Weights of a small transformer language model: 136M tokens.
Each number is 128 + 32 x the weight over its row's rms, rounded and kept within 0 to 255. Layers, rows and columns count from 0. Numbers have three digits each. The size before them is the row's rms in percent of the matrix's.

# layer 6 attention query, 256x256, rms 0.0369, rows 0-25, columns 0-127
097:095140181066118146120106108151150094089158158151075104135129178054148126154099086116109096133106147155113087122175174101153111124110097119064131086108141078096093152082086103188129114149131148141139149094132157076157151160132100068119108144099086059167088126111160076228140141125138142155111130173073090086150104098113140130142127169162096153120151163104129144110138110081132136211087
112:151131094153134066148113082156092146123061179103171190094137190212104137164157178152130154163117130121144165116125110106142116132119138114076071106024108089128124095109152113110124121112073134183081170117110102179074159134090121155174131143140181182117134127111203153089156069152188107106129171200126124137132099084164101094115113081150145080107117163124114144102142126115100090094158
103:149078164109114188093146171111140132100167099103141090142137100040149179109144083126155164151158193160152106097117127075121135156153128124161175177167115182125100126099084115127126177110109083052189151153098143105153159131213119126168175083108112071109058114152137155150143157055098130119157103086109154148120152148150175125153167093094171163185099038071155125107163118103155160183109
100:068138190088144108062157140131149122113205131160105085143124079100112179128095101091194172127122150139148095200100102133138156095145133153136143150179170130144081101199142183121119139156091185099149108164164099084136090173154147123163113117086117115112149164157096122144116130126115137130144105111083146115114113196174177122152114149143180156120128092093071104147131119100106126121148
100:117128110143142111145105151162122144131154123148154193150154094092203080121108118112136119119123129134112073109123114113147111139171114138121097121166147163091113125148083113143169133155082158084198100128120154102196058180095115145095149133085125131112082135111076138093168094142125082133150106114142104157146134151191135108159067150189137173099091105119187130190141062108080143117095
095:195186047135134107154098117143085135168103180125126162135208163154139115098124170116112126088136102119127134037117115141113100102111170086119125128091142107118121133143148118098113134147122092160090147142127145175083141067041092111132112151180140161111107120112129162140144126149112109145147122099175083116160124103089099142137132121081092133121113147093127198115110087138135119148161
090:154152093102106102115109179128165210183134117117132147093157097091172117127127070212158055099091061097150114125127104183139106230135095119068114143101128164147177117141145108107109091114135099129152113116153147165131135123117119048131140139134145144114144148149099123076166104128078092135175163134120117107203099135099159130131063113174102129072151154132092134149133167166068115066095
098:138076137086122145128186117190173126073156149146132108172063136120125132088092081116118103151120136193147103120173056104091164183173127139135156131183113080091138126102071177112133155089073196136102123100125151094092131127170183136119146125098176095088123134102156139110115057164178137083131105109120126083094088172134196087199092137109160153095162133114120052105204110104113162100153
105:137153105124167112147088141073170126136097087163131156086135110150130129120113179133109120167178139075132164143128164125024188103124149081113124139091111132114121135139129065097059111137129056123152152137184090129121112100100119098154119111154077120125103083114072102172104166119161175150100201110168181139145137123122129115104171110094150170186101086093091093163094114114192130146107
103:083106112172167134174085078067171132121119091167107143122119078150115106151179173158170121145173132079160093163102134150105147085089100144137184144099125092137067151156152090138096111142119090125185126125105097137158114146089074099129141160153058103193155132186085158192188172095129178165088173097112172167127233087098081155112198159111086133164088086034124109081080157132146125156133
094:098119117142150077159103120090121163138106166129087081170122084160149106120132141111126117080112106130148182154161122177065163189134187124173147057166143152150094108177086118126091098161133122115142054113154120165142157134093130173230080053160129159093118131095130086127096148159130153131161163118101121132117139089128078148138089161138110132165170181183096126119088121129136113038125
100:109126091168138106119144139102157113085092127126108080130119168075143119081080071103119116089122112127100061119148117139059147087158133064149124099154085106156116093123107167133135190072132194170111159103156186095137102107162136149061171145088180110115183082115099167098120098161138077114159163164122080159117098229158147083152129100134162174035110120115105076118154106111067172148084
104:152211113170157090100132127081152135107105090142112072108156148167095066162132150121098136116125125084116159198119139130143154100137077136162121103089143095100090105184163103117131134107136122157097098094177100090109146111119086166068096062143044128116157102156159132150102137099082125130023147177093099122118205074144065131135093166156088128107091114139102099051126173091108121120120
103:113164128137123130117167101158080116084129055091101177136088207147111105089149140141083118141087150116133091115143121181162138119127077147103136148084071151126116097163106115100159159190105137088105111106133096108140170162139178138114088105167217131101155116118163150103177113157142102097120136139103087196145126122136107104139071134101133123086116141108184139118090097138126160170161
110:087138081140160090144139119105104156148109125149111089106137152124093148129118092150159150121153067149172099102161130173137145124089124135088144072134109093109173216131102125136099137154054179122076172151145116103164116188112088113166107115133129082120128148159103191172116135094132152169141159122145173134118137121212117182094101128135126050144158140111065117127095150082121131116137
097:137119132142127131116167127141051141105094121128120180154133195148113108142098149124156115101065137087080137129104130138126150177175150102133000162097067109097153161120143128133156099111129135168103152093169115154119118180082153150164134094154138160149140134119189096145151114156135125089082120129105143180125072124117114105197114119151083117110180109134133069184149127052130156081112
117:124152091145131060145148099128076097056097083211118089043112190172096127159144190128096110120147115117185166130097128171119105101149156084101105083076139135062089140138073088101097107184092155167096123163109088138102093136143102160154107128156129129124144137102160150101113109119190137088078158175102116130140133126185120149079150114137084143107101181187073090167136150078142112118139
107:178178074191138116186126114054157110170157131129100080126189101144130140141152091135152162123173125125148133111122168131103125114103153140161145101122184122194116177196162087121123083162140052101121144120107103146157115191084088095199109069124047137171106137121082165172101135111085163133127115087132176139132168112110157160124124139115110140185068125081154099135086129094172095114149
097:148134105138184196110131121121117138056135103118098118094156192102106125142132154157088125093135128072095130134131122138135144123152092085142076126079064077052123092114105104081096111192103145098130123127116149162127119093100142110101127134122150143146124112088211144089131080147138135127114150198119169098066126126149151154167129118180071160117167124110088130125083147025126141159161
103:118130163160102189141103141113125145100135090102159207062135137146131132075133117170088113103097085116120149158098126116127217144148141081155166129155089063175107112112089108074108157139092122162196189167085096103117154068098100107090130095061079124110127090124115121135125128119173144131089130124107127102185162091138152129166138110134107109107122076126143065145142110117131188146115
113:061144106112126117137145106176129152128125109126121200089170127197067101107083181098096153155142101075166141158138106139193148135088108072162073154111072075042083145147135112164162093170110187159116154122113108091099108171098127177119095127125164138126133131136144120099117143130149115112115175101119084167119123136177128158149209145144165112104166104147077079172086121083136104124154
103:150089158116129118089186142160161113134135159126138140161118082157127141145176221097084130122120146117159106138157120114095132119111171116076127183093109076141120172087117161153156099105103094137140124141125095124134114099169107098110061098115084132159130078162148113119091145060184085110126139129119135160146106108136100119133189161101108123102074105135146142160075122141205190071117
089:127102162116127141119102134111071044160162120108061109127120152109162131096106101110174108116146100176162143094087158136125100167148174103100106121172126148189120135121143120165105129087138114057153150141125137165093123169179157100095094127132059124112138143088134127161123154113103164160119070062119121081143079116113134157146193105115114158128093146094142141170087097092186117122164
110:149155116112082101052094144181126148128131074172128077102098151159133114168172084076105038124110114219097113073142141115179143130145117162109089118099107150121145109073177147118141178103115189140087124084121131137089113150061105157146133202170113117090130155094139134098118082128100141095158151128123134121104096097123183095163098175142134101144113170152142143149112168103122110121132
108:132164110139117109143131142066101142101096132179137135169151106120101091136069148098091121086163129127104107128152103126042101116103100107123089067108108134125121122124084124067129125180124109153087158122124121130140064079110143170097118089176106089143112114136117114117096124141147165124064145161163070179141104159104036121156159176157140147148128105053102120137099056091149066123124
122:066122119105116134120143131172169141079137078173106143112110219111082151110172129061149122108158166115219120108149182076172097111145088109089065132139130149083089117136086122126134101165158174078133176166131150119154072122169162163121123132183137113119138160120129138184123087110133197114120107060089102086054157099171110190078098103133147174108172138181086135143141125085182194119132
# layer 6 attention key, 256x256, rms 0.037, rows 0-24, columns 0-127
092:179088113144137149149120129144118139177116120144130151103119117132124178138155138105105114151163119101097168087118141103136093154100157146135153136128121103130070126152107155137128066128164128092096126154141104142129105066141158132197200148102166135175156100159116153037089153150169125090101116086103153201176157173134108133160113121141160112149107136148141154071123151108081115157108
100:131145175069138176167119169099106094140099107211130167150183180179072154132098139132097122127176168153136111115158144166139131183188111177106156097106136073148114147126149106129135081148098135090083165111132151153151108147113091138159155185170116183154124115147123118119179168127092172150179111122151111132123119088199127105128124172118111150104106047088151089168145164091124064108114
099:109160113231133107121146101053157057151148093087100098093122081134112129142125137152159139067120100125116085130155126155132164122108072144134129098130178097153153115092142132128164148120143124125179086155147183108150115178128170118121095086129092125084143162184105086158075098119171091160086172091118143053156075164091096155151107135170116098135124156118052134112147105150126142138120
103:148092152135103101081113129099163116069119137090096116121125110126163112139145140146103143109137108162141065079116142129130141106098134081138112147087121209123078117086193107128174169100192101178158143129134178140181160104150156097065127116128156097123107172154100129130119074149127136109126150123115114089159113133061153116110145094144082116142197190146114141094157129216157173134124
093:095167137119156117132195124137162076106164099065128101162120072153120099151160168202146121055102103048100146126132071156089119110126167156136089120105129093071167141107122198112107184142127165157111090134165126110118170146067092121112071158151107095158125155156112114089092064153161184120126173166081094141173123121098112161110122138151101134127128134134123146110122131127120202174146
101:100148121147123171112116127123151156183133164161157144132170136137134123139118123133089040142132145119150137094167085157113166102143115100141173117146103127147120166101143099184120134180113106119088141076089132140156165111136077125194125163118092136128115070085188106111177150200158168168111134171175135161088167074200085141160184108083089139147105117146179161194106194103076136102083
087:110113146118190050139171110095134109159162124130124118127142118126073126096050208121152129193086136101173128120181059154151106125092138104097062087090089109089155160140086050038118156088085089129151101125119120167134133124051136169152121130193109102123107099127151122122070098104104129097103152104134129150131132130061095209102146138098140074117156182189122131130144130093153112163085
102:116151073121133122095125126169148091142117143120109139160121147096126125083151082043143155149143146150127127168099126071129142090154174116114155093115126146139091079127099140087173087066172101135180129106141204103140050149207133130109100106106150087121168176167171129155076108112169110164117065052086145052145095161129165096139115159174142119118173152135083109038150132182115154157102
103:154117143163099149097121152127072135175138137150156092124128098143131129204118172138088145128118111180138091081129129113180102116135132139127145153116150089125130136083125129134119152170116197174069126110092137166130174169111147108100142138135093175109148128106137155066134157131104161143073136133138130157111129130098099107153141078073126190090098074077204122150137172042077141142184
105:149150176122157175139111125116127117131149135109127082147143129107095130193110132133087063137062117161129074140200148148144154119147097141118103177145073065188125161107112092117093155139086126137098133136095145173060173103132098111124133125169133150134099135101066153091146169122113153136143131226138124183149104081172116147145150127097109143182141111096151211160080085111082138159155
093:119092115174120137099092099169110123080126017062204046113093132103146098145160235116159039026090115128091141145104084125134107099137113115142114133170100088101145091094202143104124128137154130107082130132189120121117126098147122183104081113130065146120183148147134100141101117162188168139093138089146082137107094117109149123134153152190089138143156161215111177163129147095157155169128
106:119126103144136081150129125106145153103140149105104148151092118139142169092159077120147159226141111171102120104112132053167162101142165167117188131092154194134128081135130119085178137158164139154188103119110143074117141158126128064103081120066144061087130153132162111155130120101132167121116109100107174090128052174105083137143076144124207113148151149124151142063123137198130132130173
093:114096094135171145126111095139129150190151082124150052093160123133138121118134125109096055063115111125123134114140151182165142161086115160096115166156093110107104189149157136156090130150145097105011149139156157124128112110131093166133148109109122165205155112100155110121168161163103083189167118116145156161103121106135120128105134149125063107134119136149076108175063138104119093153161
093:149168153145140181128124168060165084212125133143101183138136086119118131099162088120125142172163136208092070118140115135173116076175180156074142086097131183137116043151110157132170114101087124130186115140120147121111130099154160092161185163118137124128136119153147120151124146100150116116077057113055087074168128118115121090119147068151187134078127112090101168068126186164124112173124
083:111164082072135119150086135130170189168145111146160110101155160179195133164103190155186100146176088146101125107120129134179116118081080058194114170122160147158117202137144150166113150127187084115068143123090119130092084112114074116125150135153102158171164112144095147095179146167115112167102112161165093083103074147150122143193146124079062129149156141128092127197078084119105167143107
106:158087109075085101105117150113131130127137214100099142142124120156138128102157050094093181181137125156125083121138116110153124102153182106097163123095146194150121089107148072106150111123177152130163144111063144123126118118179118144105086190135152089126163172136124156084136129059161185143141136109133166055097154134084146102142135045100157153089156132107106117071176131164150143135153
093:165142115147105171098140077154072118171161070156134161148127131109078073135106082135045105083151064146148154141134106110103126132136121135095121108158182060115151151078126113131149185158104117136106182121178106131144088152151148183109094142070124202188138130118164100131142074193098124142193110066149116170051196036176102125135102151128110161089147140082148084159115137078158174148155
087:137126148176147125117084130136064158135155110128092076082123124077121119106095137120131079074181088097160135138133142143060117142113131118196125170118142113126153155142102186131054153148167119138096142145124079125092102152121181152121118127089083150152155105068118067156099133140112102170108119155200148159093146093148142169149145180141084126164092116158172129186063105189142101129159
099:126166147121151130079142163175091073130114153125142121129122111172090132086153141094100134089097112154131120129144096145196114094112132112126140084144138135161080096179100146123162124154114162158187175146131178116162159137121170132061105164118125070055079157123103120141167091096149164127141126076105146124150106127128156069129111091132136164072153140130094143108181165171147143188149
105:108163151194116107131195109084118051094117083097190100114124141133078142120163102167167177127154184155154145105108141148141125176149142207088177083152056140127117129111124092043121125143094170170129116156112183107144145111121177105104174092132169105149075128141110126164087055137125173104127130160075063139176178136107124136086132033113124121074143089084113130121207101159104130158145
113:078074105100088114118140135117134048134102145162157109108168110182099141159147153102132174126106220145153144157190125109187171126092146100116142122128091130111134154163147108075112085174121168113172107118109124091129149151115125090098120097134169121120157138174143115169207114094110190116093127192073120130122101114141130119091139065120151083060171123111118108089147184160139118141140
104:170110135166144109135196084047153097081161083134211164119108158174134196187119057174117185172123130121219109092100100120081123182138122146134086166119123135068121089105144113141151134085103138135128129100105103117118129172152115079120143101194134123142146108110135191084093150112120114108149151093147172156177139153081118130123130103100174058154111116129136084131209140126091114120160
200:131171130170134138152074106098085134161178139170109142110190096180108085213164136178115061071112094130169123104115122143076117147135107127155107154120156132157159170119135129134111127167106115085067158123135067178135107151089097117162118130146088230151116125109116133134113136169078116157136112107190125135110163061156098158107134165138092126173079114131147131137067168101115100120117
102:158120078051095173089142126175131158149088121153063154130134116136155108074104073142129180101085085143116151126084136103118124110110109119142097088107151113143129154086149136169144078147165086070027174124152147146121167108161157188114126139126099135155147121127131163094150219148150098112102094106190131113145062159179118093162132190077114094104197143097063091149085089109140112114120
106:099158120136107175079100131107107177214141103143157103124124101157115108132101148098075098134093092159088106051167105117161140145151071077019142108156091141146087101123096111067179153153064165106120096109125131133140074166116113099136100129120140163132138128135181144049143128149078189133045149155116126131112185070091078128100117082096137168113123130146194146094125197127084176166128